From a checkpoint of a small transformer trained on Wikipedia: 5 heads of 64 (1 for keys and values), 639M tokens.
Each number is 50 + 15 x the weight over its row's rms, rounded and kept within 0 to 99. Layers, rows and columns count from 0. The size before them is the row's rms in percent of the matrix's.

# gate: layer 4 MLP gate, 768x320, rms 0.123, rows 603-637, columns 64-127
# up: layer 4 MLP up, 768x320, rms 0.127, rows 603-637, columns 64-127
# down: layer 4 MLP down (transposed), 768x320, rms 0.0772, rows 603-637, columns 64-127
gate603 101:33 56 68 63 60 26 39 44 31 51 23 23 55 21 71 46 67 52 47 46 37 38 28 58 60 61 54 42 38 60 52 54 27 44 54 44 36 89 52 48 84 57 58 66 16 62 76 37 57 47 52 25 57 52 45 48 37 67 31 57 49 44 42 81
up603 102:65 41 49 68 64 31 59 59 45 35 69 31 53 70 35 50 35 58 78 52 40 40 47 17 32 64 63 83 66 45 49 39 74 63 43 53 67 20 21 65 43 54 71 70 59 52 62 44 47 61 64 64 19 54 52 54 65 25 56 64 31 74 65 58
down603 098:71 54 68 64 65 53 38 45 38 83 00 41 57 59 60 18 70 45 48 27 79 56 46 61 48 55 69 56 46 42 57 59 51 45 48 53 27 73 55 44 41 51 57 72 80 79 38 43 36 59 18 52 53 13 41 60 53 42 73 52 55 68 73 55
gate604 100:41 63 54 13 34 31 66 34 54 78 70 46 52 42 42 61 22 59 46 51 42 44 55 41 39 58 58 40 57 46 46 67 25 26 54 45 20 41 69 56 43 51 82 65 56 56 39 60 64 35 27 42 49 89 52 38 61 54 43 38 50 38 43 58
up604 094:48 76 64 26 55 54 19 52 47 42 48 38 55 44 61 37 70 54 53 31 45 36 28 72 64 34 41 79 55 43 54 54 46 76 55 46 46 40 27 37 64 44 37 57 75 49 56 49 44 73 64 62 07 46 47 30 56 32 45 53 49 67 83 51
down604 095:55 56 61 53 61 31 16 43 48 34 59 58 50 55 57 54 19 52 34 01 35 42 56 64 66 46 60 72 47 34 41 47 53 59 58 50 66 49 51 60 30 43 42 53 72 45 43 66 51 45 69 67 38 63 32 47 58 59 53 29 49 54 55 37
gate605 102:72 65 62 63 18 65 66 44 63 48 38 52 51 13 46 45 78 55 54 48 60 54 31 62 29 44 53 40 44 75 50 42 56 57 65 59 25 56 39 50 41 74 49 55 62 46 84 64 64 50 44 43 64 52 55 47 42 46 39 42 41 34 52 30
up605 100:55 32 52 39 46 55 48 64 58 38 25 41 46 45 53 63 49 56 36 51 54 50 25 42 40 55 57 50 43 43 51 51 26 29 39 46 52 34 44 93 56 38 29 49 44 65 89 40 61 40 53 39 53 60 62 42 43 62 55 56 65 67 55 35
down605 097:77 58 47 80 57 34 41 66 51 66 48 45 67 18 29 42 55 57 70 61 65 49 44 40 46 34 68 39 52 37 60 67 77 70 49 55 48 53 46 61 43 64 79 71 26 44 15 44 74 24 52 54 23 58 32 57 29 56 62 63 46 54 45 56
gate606 112:27 91 40 54 58 36 38 60 44 32 38 68 16 44 46 52 37 39 39 55 39 45 47 40 75 32 41 47 59 41 50 52 79 77 27 62 45 65 63 17 29 43 48 28 68 47 40 72 65 65 19 31 35 34 34 67 45 38 45 52 48 37 56 56
up606 102:47 43 40 41 71 35 68 26 23 45 75 48 44 46 26 42 37 59 53 46 73 39 47 72 36 58 24 69 39 63 67 61 49 35 75 30 57 43 48 30 42 16 35 56 68 69 48 52 27 18 63 50 81 64 40 27 42 37 34 63 11 44 59 58
down606 100:36 52 65 56 54 66 57 84 56 36 43 79 10 72 44 42 71 65 43 69 26 53 49 61 44 73 79 30 37 35 37 65 63 51 51 47 59 50 60 77 40 33 54 48 65 35 32 73 35 67 74 80 52 18 40 53 51 49 31 51 20 78 39 65
gate607 093:37 36 46 59 50 60 46 46 26 51 39 72 57 49 35 47 29 39 30 58 54 19 65 57 57 40 56 54 75 31 42 79 71 53 36 43 62 56 42 59 48 95 52 17 47 81 39 32 59 50 47 36 47 39 48 28 44 60 32 31 67 31 51 41
up607 092:42 44 42 50 52 31 54 52 55 84 56 64 34 40 26 60 63 27 58 41 42 48 37 60 29 34 46 27 44 71 51 52 68 47 78 44 36 47 52 43 57 26 77 51 75 58 57 60 45 21 64 41 28 46 65 57 32 66 63 65 66 73 60 69
down607 094:69 16 61 37 49 28 67 74 33 58 38 32 48 52 51 48 40 60 77 30 58 60 66 51 47 33 55 67 13 58 37 33 31 35 67 57 22 53 67 52 39 40 56 52 66 46 33 41 48 56 45 45 61 71 68 33 39 54 55 54 54 65 50 17
gate608 092:52 77 59 64 67 55 36 24 44 34 60 45 56 46 52 89 36 42 60 61 58 29 46 51 64 33 70 51 56 51 49 35 46 82 98 40 38 62 29 32 30 40 45 46 55 42 66 30 40 67 58 94 43 59 44 23 57 26 28 46 48 56 75 44
up608 094:70 42 47 48 45 81 48 55 36 67 63 47 41 71 35 48 36 44 50 70 48 72 49 32 58 41 58 46 25 28 59 51 69 23 43 26 53 43 61 52 44 61 63 86 51 66 33 56 30 57 15 48 75 49 66 80 49 74 44 40 58 44 38 76
down608 094:42 24 91 35 44 52 21 58 41 69 35 57 45 28 24 35 53 27 28 37 39 54 54 10 45 47 42 38 77 39 37 69 55 27 40 55 50 45 41 60 41 46 10 28 29 57 37 49 52 53 44 69 47 35 68 57 37 38 65 73 51 58 57 80
gate609 093:40 46 34 47 39 47 76 51 58 53 55 45 62 74 33 54 46 40 73 65 71 64 31 40 24 59 52 49 23 19 42 65 38 96 54 53 54 32 54 53 56 38 61 59 49 51 56 72 21 26 44 42 24 58 33 55 51 44 72 59 18 86 48 50
up609 095:57 42 56 59 86 53 34 33 63 68 30 59 66 51 56 58 70 72 59 88 47 64 34 43 66 68 55 62 33 47 44 27 36 65 43 61 37 45 63 38 64 41 64 49 47 50 57 39 64 67 59 55 44 37 31 44 43 29 49 70 58 43 59 42
down609 099:47 49 32 32 48 28 49 65 73 54 29 42 66 73 60 47 37 19 55 54 43 50 64 47 35 78 63 48 25 39 37 44 48 87 49 59 79 52 64 51 47 65 47 10 09 28 51 42 71 58 50 43 53 49 40 30 34 35 40 42 25 65 44 34
gate610 108:41 41 73 52 41 31 54 32 48 54 45 37 88 41 59 36 49 52 50 58 49 39 26 69 47 22 80 44 43 51 40 32 44 46 51 55 28 49 52 60 39 64 34 33 52 39 32 25 46 49 40 50 50 39 38 81 42 60 63 72 45 54 63 25
up610 103:44 47 42 85 50 44 32 05 41 29 63 58 56 74 56 70 34 55 48 51 50 29 61 54 78 51 53 45 45 63 63 43 40 55 59 33 32 40 50 68 19 49 70 45 46 21 54 51 67 52 57 45 40 46 43 30 45 56 83 34 81 56 57 43
down610 100:61 57 75 38 33 55 54 52 42 49 11 45 50 40 44 40 64 36 43 41 71 48 50 66 56 58 49 76 77 39 54 58 49 20 47 31 55 55 68 46 60 49 21 69 57 31 58 16 41 32 32 47 42 50 69 50 63 44 56 29 42 56 30 59
gate611 098:28 58 40 27 49 38 42 68 62 47 68 10 53 56 31 47 36 46 40 63 41 32 57 74 61 69 54 62 70 49 29 51 27 54 63 25 57 57 79 64 70 32 57 33 72 18 72 68 74 62 74 41 59 55 67 53 79 67 52 44 20 75 77 57
up611 108:66 61 56 51 51 66 67 58 50 39 36 38 44 37 54 42 19 58 42 66 59 50 53 55 45 71 44 62 69 41 48 61 59 40 55 45 36 80 69 57 45 45 67 27 64 31 71 84 80 48 78 31 50 38 44 55 76 53 30 41 58 55 59 48
down611 103:50 65 38 46 78 56 53 44 69 52 56 46 61 51 51 49 39 52 44 49 45 53 62 44 40 31 42 43 47 38 38 71 35 12 54 69 56 56 32 44 45 58 52 57 00 35 51 62 54 58 62 61 70 35 42 39 60 47 40 39 67 40 42 76
gate612 094:31 53 54 43 50 35 42 55 67 76 39 60 65 35 45 38 47 65 34 42 63 70 55 33 30 37 71 39 36 30 61 53 35 44 42 46 67 38 79 25 61 48 52 51 39 44 51 57 57 64 61 65 38 33 37 70 39 51 52 43 08 51 42 36
up612 097:51 46 54 23 30 61 37 60 41 55 41 26 40 54 61 54 80 39 61 54 46 48 44 30 41 37 74 47 65 49 50 73 64 35 26 51 46 37 37 73 53 55 56 32 28 25 55 44 31 25 33 66 41 56 23 49 52 67 51 66 51 50 55 41
down612 102:66 59 53 41 34 46 38 49 45 64 49 45 48 68 60 45 72 33 47 59 48 58 44 65 35 65 60 55 48 32 43 57 73 34 71 60 50 25 49 59 42 68 50 41 52 11 70 34 49 67 35 35 61 69 54 70 34 37 72 56 55 40 37 35
gate613 096:37 47 41 60 63 39 57 33 40 29 48 73 41 34 43 51 52 66 25 73 52 47 35 51 73 56 45 59 33 49 55 52 69 47 55 32 47 54 38 53 60 54 63 54 25 52 23 42 12 53 41 67 30 44 44 23 42 38 42 40 45 55 56 43
up613 099:83 61 27 55 71 53 59 67 54 73 58 59 52 36 49 50 84 50 40 65 70 39 45 26 44 73 50 09 65 22 51 45 50 41 61 40 28 73 20 44 43 33 45 47 47 46 27 52 37 50 40 51 26 83 60 58 52 43 43 57 43 61 49 54
down613 102:54 83 60 20 58 67 86 39 53 53 62 17 61 50 89 44 62 69 57 45 66 38 60 57 78 56 54 25 65 49 71 31 47 40 41 45 51 29 65 59 56 39 59 33 00 40 50 24 61 37 48 36 70 57 55 35 63 42 34 43 39 48 05 31
gate614 101:38 56 26 51 58 40 63 45 45 53 32 57 68 53 26 53 32 48 45 46 25 80 55 24 34 64 70 36 40 05 29 41 65 45 43 31 54 51 48 55 65 32 53 47 56 47 51 35 39 66 42 77 44 30 40 45 67 58 45 33 20 34 70 38
up614 106:55 80 70 33 53 51 53 36 38 52 42 45 55 66 80 48 48 52 59 58 61 63 51 64 54 27 47 43 39 58 38 47 16 65 60 68 58 29 35 37 57 59 55 46 40 45 41 69 41 40 56 60 47 40 48 69 60 72 60 71 44 45 50 49
down614 104:60 63 27 56 67 58 49 63 45 49 32 47 40 48 38 51 55 37 57 51 34 53 77 56 41 44 49 51 37 57 72 19 34 61 55 58 54 74 46 41 29 67 77 52 37 46 54 58 42 56 54 53 50 17 55 05 32 29 35 34 46 16 62 45
gate615 101:56 36 47 49 66 53 53 76 68 53 61 43 44 54 08 68 38 66 47 80 61 45 60 59 36 32 39 37 54 78 49 77 64 45 37 65 75 76 61 50 59 71 41 55 41 48 50 62 34 47 28 76 59 52 61 57 46 39 45 76 56 60 27 45
up615 102:35 28 49 42 35 66 47 55 53 49 70 42 90 39 55 30 29 57 57 28 34 41 46 45 60 70 66 34 52 49 54 74 65 61 57 32 45 44 36 46 43 42 43 46 20 43 37 44 38 44 48 57 49 37 40 32 20 49 68 52 48 56 38 60
down615 101:48 61 61 53 59 57 47 56 62 33 41 46 56 27 44 38 24 45 45 54 49 69 20 48 36 16 24 65 78 67 30 34 55 29 48 40 41 16 46 42 58 32 27 42 34 60 45 50 60 14 45 38 49 52 29 39 46 44 29 32 29 29 41 50
gate616 096:51 44 63 51 65 61 91 42 51 24 48 54 32 50 55 51 47 61 09 52 25 41 42 51 47 48 57 29 45 59 44 60 41 55 79 19 58 47 73 66 28 25 28 54 22 76 62 73 43 41 83 63 44 84 76 46 61 52 52 42 47 59 51 41
up616 093:71 37 48 54 67 00 31 55 40 39 59 50 57 59 82 72 75 29 34 60 92 60 31 25 40 41 16 46 43 78 48 36 49 52 58 70 37 35 48 35 68 66 62 41 67 62 17 44 55 75 22 71 61 16 43 58 50 40 71 38 57 60 51 50
down616 101:22 67 42 48 40 68 18 68 58 51 54 60 76 48 23 83 62 53 56 29 48 58 32 53 66 73 43 81 36 42 49 70 28 21 17 61 45 47 37 46 43 45 48 41 76 26 41 41 16 50 48 34 49 46 51 50 23 52 34 51 65 22 51 41
gate617 091:72 56 48 70 62 56 70 66 42 42 35 37 82 14 52 60 43 55 38 49 51 40 50 44 71 53 71 43 38 26 46 49 54 56 80 28 68 43 48 61 34 39 38 59 37 44 42 40 27 20 85 76 68 50 49 81 28 78 56 42 62 29 53 49
up617 091:46 42 36 58 53 24 59 51 50 45 60 59 44 62 13 60 56 51 82 27 38 66 41 72 20 48 46 37 51 47 59 27 42 25 65 41 57 73 48 79 50 51 61 33 99 66 46 44 59 34 51 66 47 47 48 68 40 60 66 61 51 30 53 39
down617 091:64 63 64 15 60 49 50 54 65 32 50 31 56 22 57 22 58 36 51 47 40 27 35 42 81 37 70 60 59 33 54 50 47 44 68 50 53 57 31 56 45 47 42 60 00 40 32 31 41 66 37 59 52 75 64 46 27 57 59 28 52 64 40 43
gate618 104:75 21 53 73 44 61 39 36 27 38 37 57 31 41 40 59 51 63 31 68 52 36 53 67 57 00 49 45 22 46 44 68 30 63 34 66 74 38 42 36 49 52 52 60 90 61 57 37 45 31 22 28 44 57 44 34 60 40 48 49 50 39 68 63
up618 103:37 29 42 50 43 43 87 58 59 36 65 42 64 48 53 49 47 38 52 46 61 25 34 36 49 27 69 55 95 51 58 52 44 50 79 45 57 38 60 15 76 67 44 58 62 43 44 76 44 41 52 55 73 48 38 46 47 62 66 50 22 51 61 76
down618 108:73 39 64 51 46 30 72 53 55 75 31 35 42 61 63 58 65 46 45 12 57 60 49 60 57 56 65 70 60 57 50 45 60 64 53 61 43 41 38 42 60 30 39 39 24 50 63 84 48 45 36 61 66 34 34 64 24 66 55 37 33 62 27 57
gate619 097:46 41 53 21 45 46 31 30 56 55 40 46 46 49 47 56 64 42 56 56 41 60 45 59 70 58 26 47 29 51 46 65 50 51 52 20 58 49 40 69 50 71 50 54 58 54 58 26 57 43 61 58 75 49 30 67 43 53 79 36 60 49 57 55
up619 094:44 45 18 37 53 30 54 74 76 39 44 35 31 55 40 30 74 24 72 61 80 87 80 58 60 64 64 36 57 57 55 47 46 49 36 48 91 38 71 48 75 44 46 26 56 50 41 36 31 71 38 57 55 40 24 53 48 49 82 35 53 51 74 61
down619 098:45 45 44 67 40 23 44 47 34 51 43 49 49 40 47 46 60 79 42 56 54 58 33 50 32 35 14 46 50 71 44 22 63 39 77 58 31 46 53 67 60 47 59 55 51 78 54 25 67 33 33 52 53 55 65 43 43 41 41 83 63 55 57 44
gate620 100:39 46 50 37 26 78 47 49 36 81 59 47 77 42 59 55 40 64 32 21 35 44 47 28 71 51 48 59 41 76 55 60 58 56 64 19 48 59 53 60 75 53 30 40 41 24 41 49 42 34 77 29 26 57 69 60 63 27 42 60 58 22 39 63
up620 100:50 74 41 45 54 36 39 75 41 52 54 62 22 79 39 49 51 23 23 48 43 83 44 64 52 47 51 52 54 28 68 58 41 39 19 47 70 53 36 42 35 38 31 33 66 64 68 49 40 71 54 56 67 33 42 18 57 58 59 37 75 40 77 34
down620 101:37 49 38 44 44 54 61 48 69 57 53 32 39 87 76 55 61 54 31 66 63 55 35 60 85 56 99 49 32 71 61 39 40 49 40 49 48 66 44 60 59 33 54 23 50 49 49 59 55 76 65 37 49 60 54 80 69 48 62 68 55 38 37 37
gate621 092:66 44 38 27 18 59 42 12 51 56 45 44 51 54 33 54 53 42 31 48 61 38 60 50 43 55 58 45 35 66 44 47 44 60 46 86 57 37 72 40 62 26 64 62 56 55 50 64 72 53 60 50 64 79 00 55 78 58 60 44 58 43 46 55
up621 090:34 42 64 57 60 46 76 36 10 80 53 33 33 24 28 56 33 47 37 19 52 43 63 59 45 60 25 42 41 39 57 52 52 17 68 31 37 64 67 61 68 59 71 34 09 24 55 48 66 38 47 66 37 52 38 45 44 52 48 68 54 31 50 51
down621 093:83 49 49 37 48 47 77 25 23 53 50 44 14 62 41 44 66 51 55 48 31 70 66 54 41 59 53 54 44 51 50 46 65 54 49 48 44 47 60 22 53 67 63 10 78 43 96 38 52 61 31 40 25 36 66 25 68 36 49 40 41 63 37 35
gate622 095:54 65 40 44 10 39 31 64 54 55 44 37 18 51 58 54 39 77 47 25 41 53 56 36 27 43 56 43 59 45 63 25 41 60 45 75 70 68 73 64 43 10 54 42 49 57 44 64 66 33 49 44 70 33 53 53 62 52 20 53 78 46 47 59
up622 100:57 33 31 36 28 70 52 44 49 42 57 41 77 47 48 43 66 63 24 57 26 32 45 24 50 67 48 68 51 47 73 64 64 78 50 44 41 58 52 46 34 59 38 54 22 01 49 64 53 25 30 45 60 52 72 57 20 55 62 30 74 49 59 38
down622 106:62 58 58 17 38 47 15 77 53 65 39 44 52 32 68 42 49 40 58 44 54 69 39 55 71 47 74 69 46 54 59 42 49 54 54 52 29 58 50 53 65 47 43 43 44 53 58 28 37 27 62 83 25 73 60 27 46 63 67 64 55 42 79 53
gate623 122:32 53 19 39 47 69 39 54 49 41 35 49 56 37 41 78 57 54 58 79 38 52 60 62 30 36 32 62 71 48 44 10 50 32 25 54 35 77 51 65 49 48 76 49 99 53 51 57 56 38 32 53 32 64 57 29 46 67 46 85 31 42 83 17
up623 156:69 59 82 52 60 51 58 43 63 53 43 54 30 63 51 48 63 35 45 28 61 40 59 51 69 32 58 54 29 67 62 70 50 74 52 60 38 35 38 22 67 43 37 43 00 31 60 24 48 63 50 78 70 23 44 68 53 38 41 19 44 62 38 74
down623 115:41 66 52 68 47 48 43 51 36 42 59 41 49 44 47 26 23 48 43 51 40 44 53 59 72 38 39 43 37 56 46 55 47 74 57 49 39 40 44 20 71 40 56 49 99 28 63 61 47 31 52 59 40 19 58 50 33 53 37 33 43 57 31 55
gate624 095:67 37 69 46 36 38 30 37 68 71 47 52 50 73 39 47 49 53 38 49 09 38 28 31 40 75 65 40 51 73 33 54 40 49 47 51 29 65 43 82 51 30 66 63 34 40 50 50 76 63 45 22 36 20 61 61 76 46 32 49 36 53 58 47
up624 094:63 53 65 45 61 66 22 20 81 55 65 70 60 57 54 77 35 35 47 21 50 74 57 34 54 15 54 49 24 42 57 60 61 57 61 49 39 72 59 57 65 66 55 23 62 26 34 45 33 64 81 66 61 71 51 41 62 37 53 24 59 34 38 69
down624 095:75 51 44 66 53 44 18 31 41 44 57 52 92 44 49 40 59 69 34 67 57 39 50 69 42 53 36 49 63 62 51 43 58 73 57 49 80 53 65 45 64 46 47 72 20 49 29 54 37 64 59 70 48 80 55 47 59 53 47 79 52 37 71 76
gate625 103:36 34 81 48 49 64 74 34 57 79 37 52 51 46 59 30 54 31 59 46 49 62 38 43 47 44 43 15 69 42 60 64 60 44 49 54 65 73 52 41 34 31 35 63 70 39 62 43 52 58 36 73 54 48 58 48 36 50 51 43 56 31 55 44
up625 103:34 44 30 57 96 45 54 35 51 59 63 55 33 48 75 64 53 56 70 94 67 61 37 55 69 68 33 58 57 49 58 45 26 52 39 90 65 32 57 48 58 47 46 44 76 60 28 37 58 68 56 78 14 53 61 54 47 52 89 57 37 43 61 19
down625 101:63 40 63 75 35 67 42 44 47 19 47 73 26 62 42 30 39 68 53 43 41 62 38 37 52 21 60 87 58 62 65 48 29 44 46 44 62 31 45 47 33 48 70 43 60 58 53 56 60 51 43 63 26 30 45 47 64 36 19 49 73 37 34 45
gate626 095:40 68 56 54 36 39 56 46 38 57 71 55 46 78 60 71 30 32 32 65 57 54 35 35 38 54 50 52 54 47 69 34 60 80 34 28 41 68 53 60 48 43 56 37 36 56 53 57 71 36 66 50 40 68 75 06 52 34 72 30 70 70 42 54
up626 099:53 57 57 49 12 52 41 50 51 61 51 56 49 77 32 51 68 49 48 71 42 47 46 48 41 48 49 71 49 50 44 37 46 59 47 25 41 40 61 18 31 70 42 48 52 38 39 56 54 46 74 40 58 52 49 34 66 44 50 35 65 41 34 51
down626 100:41 54 71 12 41 55 38 49 44 56 71 59 50 75 43 52 49 96 39 62 59 50 74 51 46 45 42 31 87 33 52 29 41 63 66 50 58 46 54 68 63 79 45 33 51 56 51 20 64 80 36 37 51 70 27 56 32 33 57 63 65 45 53 33
gate627 098:62 38 73 51 59 55 40 76 67 16 36 20 49 49 56 70 74 40 38 50 62 41 32 60 43 69 52 55 30 46 60 32 44 65 55 70 51 68 51 69 67 62 16 55 28 45 47 65 51 59 68 57 50 54 31 59 25 44 58 42 64 23 73 53
up627 095:59 54 52 13 49 28 31 06 70 62 33 46 74 57 50 35 30 49 31 75 51 66 25 33 49 39 55 41 61 73 64 60 27 49 41 32 42 25 37 64 25 44 63 47 75 31 56 44 45 41 26 44 52 64 35 55 56 50 77 78 38 54 34 49
down627 099:48 51 51 47 28 54 67 44 55 63 59 76 72 76 56 47 37 78 48 61 34 59 69 61 54 62 36 64 48 60 32 65 69 21 42 17 80 00 40 46 42 46 34 46 84 59 51 42 39 24 50 27 50 33 60 48 60 61 82 43 52 58 43 67
gate628 095:62 58 64 55 37 58 48 47 37 41 50 29 65 48 56 55 54 48 44 40 38 27 35 70 43 65 28 65 48 75 41 44 41 30 62 37 12 39 27 74 42 57 66 32 45 57 42 36 14 26 61 40 28 43 26 69 56 54 78 53 40 35 54 30
up628 102:57 38 47 49 58 40 71 78 29 69 42 73 20 33 20 35 52 53 61 55 56 55 47 81 50 65 48 38 36 79 36 40 32 47 50 55 46 24 49 31 41 47 66 49 55 59 30 60 64 46 50 58 28 50 58 28 44 71 56 58 59 31 45 54
down628 102:70 56 76 20 58 36 53 54 42 26 72 55 46 45 42 53 37 37 63 43 60 56 68 45 68 43 00 66 54 55 50 33 54 38 49 46 51 70 66 51 50 21 43 47 11 51 58 76 59 38 67 70 43 64 41 56 45 41 54 60 22 52 41 29
gate629 097:63 70 40 51 25 62 45 65 46 33 55 69 30 33 46 71 55 42 42 24 84 65 53 34 68 56 45 70 56 49 55 55 51 19 50 39 49 69 34 62 24 38 58 52 41 32 65 67 49 45 69 50 41 26 19 37 47 56 50 44 56 42 15 37
up629 103:31 33 58 61 45 58 55 48 45 54 38 52 46 69 50 72 43 24 56 53 54 43 14 41 33 51 30 44 87 47 40 64 62 65 45 53 70 62 60 44 53 44 59 60 29 55 46 38 79 64 47 61 37 55 57 45 37 52 51 61 38 81 74 53
down629 105:32 44 66 59 77 50 52 92 42 28 81 38 56 63 77 44 43 47 05 67 36 05 56 56 29 45 33 62 24 53 37 44 42 49 42 59 43 44 17 38 36 43 37 20 50 64 36 32 55 47 61 62 85 36 52 51 35 57 48 71 31 71 49 69
gate630 103:20 41 37 49 45 55 31 27 63 63 73 66 42 44 58 54 45 65 49 52 60 45 60 63 38 54 55 60 62 45 83 35 57 21 42 48 33 43 88 44 46 44 36 47 25 31 50 63 35 68 71 60 16 33 52 26 40 45 49 64 37 42 34 39
up630 094:47 67 50 56 64 67 60 53 80 32 43 43 43 36 43 53 68 70 78 47 54 41 48 50 69 33 78 42 49 37 76 30 39 31 20 45 26 25 30 63 76 57 20 19 42 45 31 50 48 45 35 56 34 57 37 65 37 30 70 64 19 38 34 62
down630 093:68 59 75 55 41 34 53 35 57 40 41 27 59 46 53 47 65 22 48 78 57 30 58 62 42 31 52 66 46 24 62 35 56 58 45 40 35 60 59 28 81 64 42 53 40 94 48 61 51 46 65 57 57 32 66 60 55 50 81 52 64 20 78 41
gate631 100:80 39 33 46 24 46 55 59 54 52 15 37 52 60 59 62 39 36 43 51 45 33 75 21 65 46 32 65 57 91 60 68 63 38 47 48 45 76 68 62 65 60 62 24 64 64 38 60 63 19 51 47 55 22 80 42 32 23 74 37 42 67 44 61
up631 101:47 86 56 30 66 23 56 28 54 51 52 73 61 68 39 52 71 41 79 74 40 32 53 46 52 53 23 48 30 47 25 50 44 73 88 22 50 40 34 48 21 44 51 55 68 59 65 51 43 34 44 48 67 44 10 64 75 51 38 37 56 35 60 54
down631 105:58 48 57 63 35 40 70 44 45 46 39 59 63 50 47 41 59 50 35 77 70 49 43 59 64 52 53 80 38 56 53 49 47 35 70 42 70 75 46 39 54 48 54 52 72 37 48 48 41 83 46 44 73 48 38 61 89 65 28 40 86 74 35 67
gate632 096:38 44 30 59 72 49 55 40 72 61 19 38 42 44 36 57 37 65 59 45 01 37 59 39 66 59 22 29 81 58 55 61 34 54 51 45 50 23 56 58 57 43 76 29 46 47 63 65 39 34 41 78 45 60 70 51 65 47 58 32 76 57 70 46
up632 093:35 40 57 82 59 49 53 62 74 50 15 38 38 47 41 45 14 35 60 61 27 41 54 65 49 48 53 55 36 48 47 86 44 70 65 66 61 47 16 41 57 70 61 38 80 56 26 46 71 27 64 73 26 63 53 48 29 31 27 49 53 09 53 49
down632 095:59 37 47 60 45 38 13 46 45 62 66 64 76 31 56 44 41 58 49 43 66 34 56 19 42 57 73 59 40 63 47 43 81 65 55 66 47 56 35 44 55 74 37 90 00 31 53 65 42 44 45 35 70 61 45 86 50 43 41 55 32 50 61 32
gate633 099:68 52 43 26 61 27 70 49 10 46 55 42 40 53 48 51 49 52 39 38 49 71 57 65 52 63 76 38 40 64 27 47 55 37 51 73 36 41 59 59 47 72 71 36 30 49 31 69 33 50 32 52 71 50 56 66 91 29 56 54 47 82 25 56
up633 104:50 50 33 58 51 72 55 60 51 46 36 48 52 67 14 47 39 43 52 41 52 29 40 58 55 33 68 69 84 27 37 60 49 57 68 92 44 77 33 21 48 53 77 60 87 53 62 55 46 21 37 52 29 42 50 74 40 28 66 63 42 50 42 42
down633 102:61 72 47 68 44 61 66 50 39 43 49 27 32 66 54 35 51 11 48 45 44 51 28 33 48 34 64 56 21 35 51 52 54 52 68 47 57 58 11 25 41 55 61 44 51 52 37 42 42 41 30 63 66 46 52 42 38 41 58 33 54 48 38 43
gate634 108:72 50 48 58 40 29 39 45 54 56 35 23 54 31 70 68 48 39 38 58 62 59 45 67 26 30 53 45 36 39 67 54 37 38 54 51 61 73 55 61 59 62 68 46 60 66 60 43 93 58 59 52 36 51 59 44 56 35 31 62 55 58 23 29
up634 113:34 62 53 55 46 37 48 47 32 50 31 46 36 45 34 52 53 54 50 46 62 25 48 52 59 78 47 35 46 36 33 37 58 52 54 42 44 84 28 46 45 60 34 46 63 40 59 43 54 50 40 35 74 53 50 53 59 43 44 60 54 35 43 62
down634 107:62 73 39 67 48 74 64 32 61 32 45 43 58 43 86 84 25 51 59 60 53 31 40 41 67 43 56 47 80 35 76 47 46 19 48 72 33 49 81 56 54 33 46 53 70 56 36 47 49 49 54 80 46 41 63 50 51 79 50 59 38 47 53 62
gate635 093:49 39 61 47 42 58 40 38 67 67 70 60 54 40 52 46 51 53 55 57 60 55 39 46 57 66 33 27 53 29 12 46 52 39 19 62 46 61 58 79 61 33 53 59 72 57 70 70 58 67 58 28 55 42 35 53 50 46 56 95 39 58 74 50
up635 091:55 80 60 50 46 14 56 47 23 51 43 59 43 72 59 44 66 42 57 44 35 56 26 63 51 46 46 70 69 63 30 50 43 48 40 41 69 71 50 46 29 22 60 36 45 32 61 35 36 64 48 71 93 52 44 35 44 72 70 84 57 31 64 74
down635 093:45 72 38 74 65 52 42 43 64 48 64 62 43 45 60 40 56 35 49 66 36 37 76 59 50 25 43 78 69 51 25 55 33 76 39 54 40 46 27 51 48 53 70 35 62 62 69 83 52 61 56 41 50 50 26 35 57 65 47 53 63 59 46 19
gate636 099:59 71 49 47 61 52 42 66 57 52 73 64 56 49 59 48 43 43 32 23 42 75 59 35 68 69 50 45 44 38 51 38 43 62 37 56 55 70 58 69 47 81 50 59 49 71 51 42 49 48 42 60 51 42 52 77 53 51 17 48 54 56 44 52
up636 106:69 76 71 42 40 64 58 83 57 44 42 42 44 58 46 52 43 45 23 38 54 48 63 54 22 36 33 53 57 45 89 56 63 28 29 60 53 25 61 67 56 66 42 42 35 60 37 38 49 50 37 84 69 51 36 35 30 42 66 56 40 25 44 48
down636 101:39 54 36 50 82 49 72 58 50 66 50 46 66 66 47 54 34 45 27 46 24 48 32 36 57 41 29 44 56 58 47 59 12 29 57 64 68 31 49 29 42 58 36 24 60 27 50 36 78 44 29 45 42 66 64 34 49 32 49 43 46 52 46 23
gate637 097:50 34 99 25 65 81 33 41 78 79 34 58 49 61 60 51 46 56 52 72 50 57 67 67 38 48 60 30 47 51 57 35 75 64 61 33 63 32 58 48 77 75 55 50 74 69 50 36 40 83 45 79 41 49 67 55 36 47 72 53 46 35 75 67
up637 095:37 70 40 49 41 67 38 86 67 48 56 44 26 42 82 56 58 52 42 48 45 48 62 43 63 73 55 67 66 58 28 48 54 55 51 68 45 47 38 49 89 73 38 51 71 37 68 43 54 50 50 50 49 46 55 31 43 74 42 23 54 45 36 36
down637 097:41 50 47 50 22 47 77 40 36 71 68 03 33 53 52 62 23 56 66 62 61 51 41 51 53 61 72 79 53 28 52 51 58 65 48 40 60 51 60 70 54 44 78 14 79 44 38 54 51 13 36 30 56 62 39 63 36 43 60 27 57 48 25 64